Part of a small language model's weights.
Size: 2 heads of 128, 10.2M parameters.
Architecture: RMSNorm before each block, rotary positions, no biases in attention or MLP, tied embeddings.
Training: a variant of SOAP for these matrices, 229M tokens, 3560 steps.
Each number is 128 + 24 x the weight over its row's rms, rounded and kept within 0 to 255. Layers, rows and columns count from 0. Numbers have three digits each. The size before them is the row's rms in percent of the matrix's.

# layer 7 attention value, 256x256, rms 0.162, rows 20-30, columns 128-255
100:144149115088139091124121143102136131167117124069152151125140112075142079145116124123120129106119145112127153106114121091161107112123119174134110133112156109124089114135098138141127102155136097136161115124136107124189115124145118134154134122151171131168157128148164098109112099113109132124138094120188142124140185115175153126124101107122116154165101104119113127166104149091138143146090
105:101144111123107139097136147144136117154128155167113075132167107103104112148135112114145145155139141095118116122144126150124124160153101123128143137120112137127111112144101120125147097112096139143146141150132148112151159111112119162102112145168135158170139113089133109110148137197092142165156140144089110115123159120118133123114167151133078117117190092084127107138097096122118155099158
097:149108119122127085128111139169119136165108143125126123123169134150118104115123135103153165143113119103151167105150140152154141163107133124112122094128137161089115100164124115144160121085105150143141130102118151137145099124138156110116128114128127155147145130121125130148130123127120109145151122148174159159152150109187103083096109111127143163149111096172147146097094140142096143118115
103:113163172152127134166126098121121121161148100190139091106161086117124102134134132128141121138139148169161117141102155158144106098157144157144135160146135136131145110095121142122132115117122107106077162149115112123137166138161127156113106167133161102165132144096119140148105117126128176092058125079118171104156094172134139120096127151127128107159153128091132129145117113109156136157138
100:126152096147148098106129123111158123115103147112125160123084139134123184157131124162118094197125119103112160143065117083117134109113146106132098151152101091111092150202113109108131117105094108124109095112143134146164171115092134124154120072149095144146135128161175153117129134123157107135075113104127127119133101143142166105162153109097091109135102133140129117111095162126130131144165
105:099164096140112146142104104133134146116147144174116090129089145077111127103153091122201134129118073137108151150136112135136170119130155151109115095104131154062150118140120113137113152084138122113138117117124122128145176113116109137111131073106135106150121108130136170163161162143091134143136122149113142142128150127131113095110130146150096139140142144125123115098143123111102098182118
094:132171100143151144137136133132137167122141111137154141134096148114100139155095121151093073120111142135115122126108135116141165099126162140133141142134110143123097111094133126133126150125157161141135152160134076127156128104124136118126141173151151174100068177122103098124124146110144152156125151145115177132169107161119140107116126126143106141130088122124125131127105127162109131140089
102:117107082128157109100096109115101128114125084146106123107188134124133117157106085135122175127126127118148092154123105168141178111133155130122121116097131129150103124163131098131094108146097117123147135150138110135106121178148126148138122125111132112143081134088116172174145120104091138116101115109111142135159112115116099121079108130118156162123110145139103117159124117103129121073127
100:161098127132140128115097177198135127096143167134174147167088127155116137111115104134131094075095145139111132118099147102147112116102141129125137132088129141111110092112102163122118123119145099169135100143112098141097124093093104110142158150095154166128113173157112169114121101114100126123137141169135108111126153122134147143134120141123109109114088125122090122116161153137122146132099
101:170109181119105131130140088147102101161104097105143146127144110127124118149134122111133130113148107131111151120124114159135107149157090149134087166142118164145100121102066117099159118111129106130141147103089193147134126132161149201112108161094125120118136105180122103080084158099182171133137075100111196082159109130115128141137099127132140122127127127130092133145150132126119136107139
098:149127108111129091100112106154099150104169118151155167133125151136125141121157131159125093117159135127108132134096138138119113078143153135106085127127152116110153140120131128142118154133125149133108163140121134150128126141102080123140121123117111083159106138134151129160146109103135132122141129101117120128158128123140131174165115141088129114149100148073152125105175128158150113110064
# layer 7 attention output (transposed), 256x256, rms 0.133, rows 20-30, columns 128-255
104:152123120062141141122122152138129104142114111138154102121193100125165113093110120145125121142150103163143076109129141116127132081131092107114171105091110104137094105135132133124120154098135144141136123118113143149095166116099157133184121087116128125091145127119143183129133128125125139095105134122113148138101103106138107088129189120119145116128113143135098104111145076139107134092216
098:130107135125109153126174115140130102104115113125121161082109128084129139103128099119145123110115102164123143089133118150113105107084117124079129123145181129142112119144105085135122104147115142130139144134122097127090072111140133070107136141131112126142108128113148164097118150113152082067096103138122109115135101133134169109087118085141114101088102154117164125152091100110087093150132
095:152102143124123129129127137097143120149151133135180108093107135165163108110114083158066118092139170096115097117111149100106129139117088173124148147112101102137142128086159118134121110174112136163083127123106097125136128115131124133167127100143124097091071154159141182144107110102130161124162089106125114125170126130136151119156157159154114112102141175124142123138145120153138099089157
099:159107097115157124113133119124139130130100099109137139103125148158133127166122113119117156080140103137136114085102088131105126175124069131120116098121145129146117105170145135132131126120133105128174143101164125111143121125134146113131159149163078117125116148104105147104146150162182128123142133175138073161136176097084108162087063119159137093151111157119087080153132131082131124121117
094:166145127116134128125149125129131126120115116118156094125148126130168087123128101100128130110141118129175134118123119141139098150145139128111141087115185180158181153127128137156125133127118144157137153136141096156110108109155128117137122159130135092066142137158122096098105159140078129132148160131119166110144157163111085066125120203117099118119130134118144129090169152092136144181090
105:133090127133128163158132116143113110108151143108124124191130123190160125134134121149129178148130150157122112108156102110100081143113108148134109128130146143137106077130152117108147107101105119179128156124155126156159110175159102113145070108153104115142154154112095138144113133102117115121125124098158112105087100109162143156125134139093137106154136105141109146129114125106181135124140
102:121111149108132139117126119144097126164140169129114121151150139139152126106135135125116136072164150098124096059146120157147086108137098108095118107085168183125145104149135155127155125135112119117130117116130128175123132131139116108161131157154113114162112122114148108179155136153167176112101129095152126144139196114099121143148134154112097114109149153094095119101151123112116167113177
102:115142154152093148114137135171143126154112156121140126145110131168094149088166161177104135085129112099081138135146127087114111104147132152164140067154134108096095114084111150131131149167110140094115118097097078117111145129181148176130142154136114102111155151163138120124111154126159133131141135153110136080060156167151146127133112110125114069113102113146152132103117134129116163139131
107:162126141041136104130127131112106140164103176143126146113140151153155144103113155152150104138114114048123105158134119129124127108117125128144081104141143137083127154167133144138136130131125122116129137137067160126133118137138173119134099119112129162156112098126148107155147108102127152115126123104121133158140100130151108117133133141107132142152150148163103109107139133126164084127138
106:148169146132125153109108172127183122148104139126155141170117115150151075123137136126126169100110138147140119098138145170088138110136200121124125136120119096119134130130157155125131137123092177128103146098133125100142161097154134142126144132151149132164171177107111164121119195144140105129138123136138170160135145117130136141145108093153113127166135180113088073173124114168170124092146
101:140138142118147173140132151152148137178093157108121130152124133158106153125111117115126177137086099064146129130110114091157143114131136134157131189143115161098109120131103136124165118136156111155138107152137141128184081123133137158125142137112094162128161123110180128130103145112103138139116212160140128113130135155128164127124135178160117119136132166133099163120119116111149111077146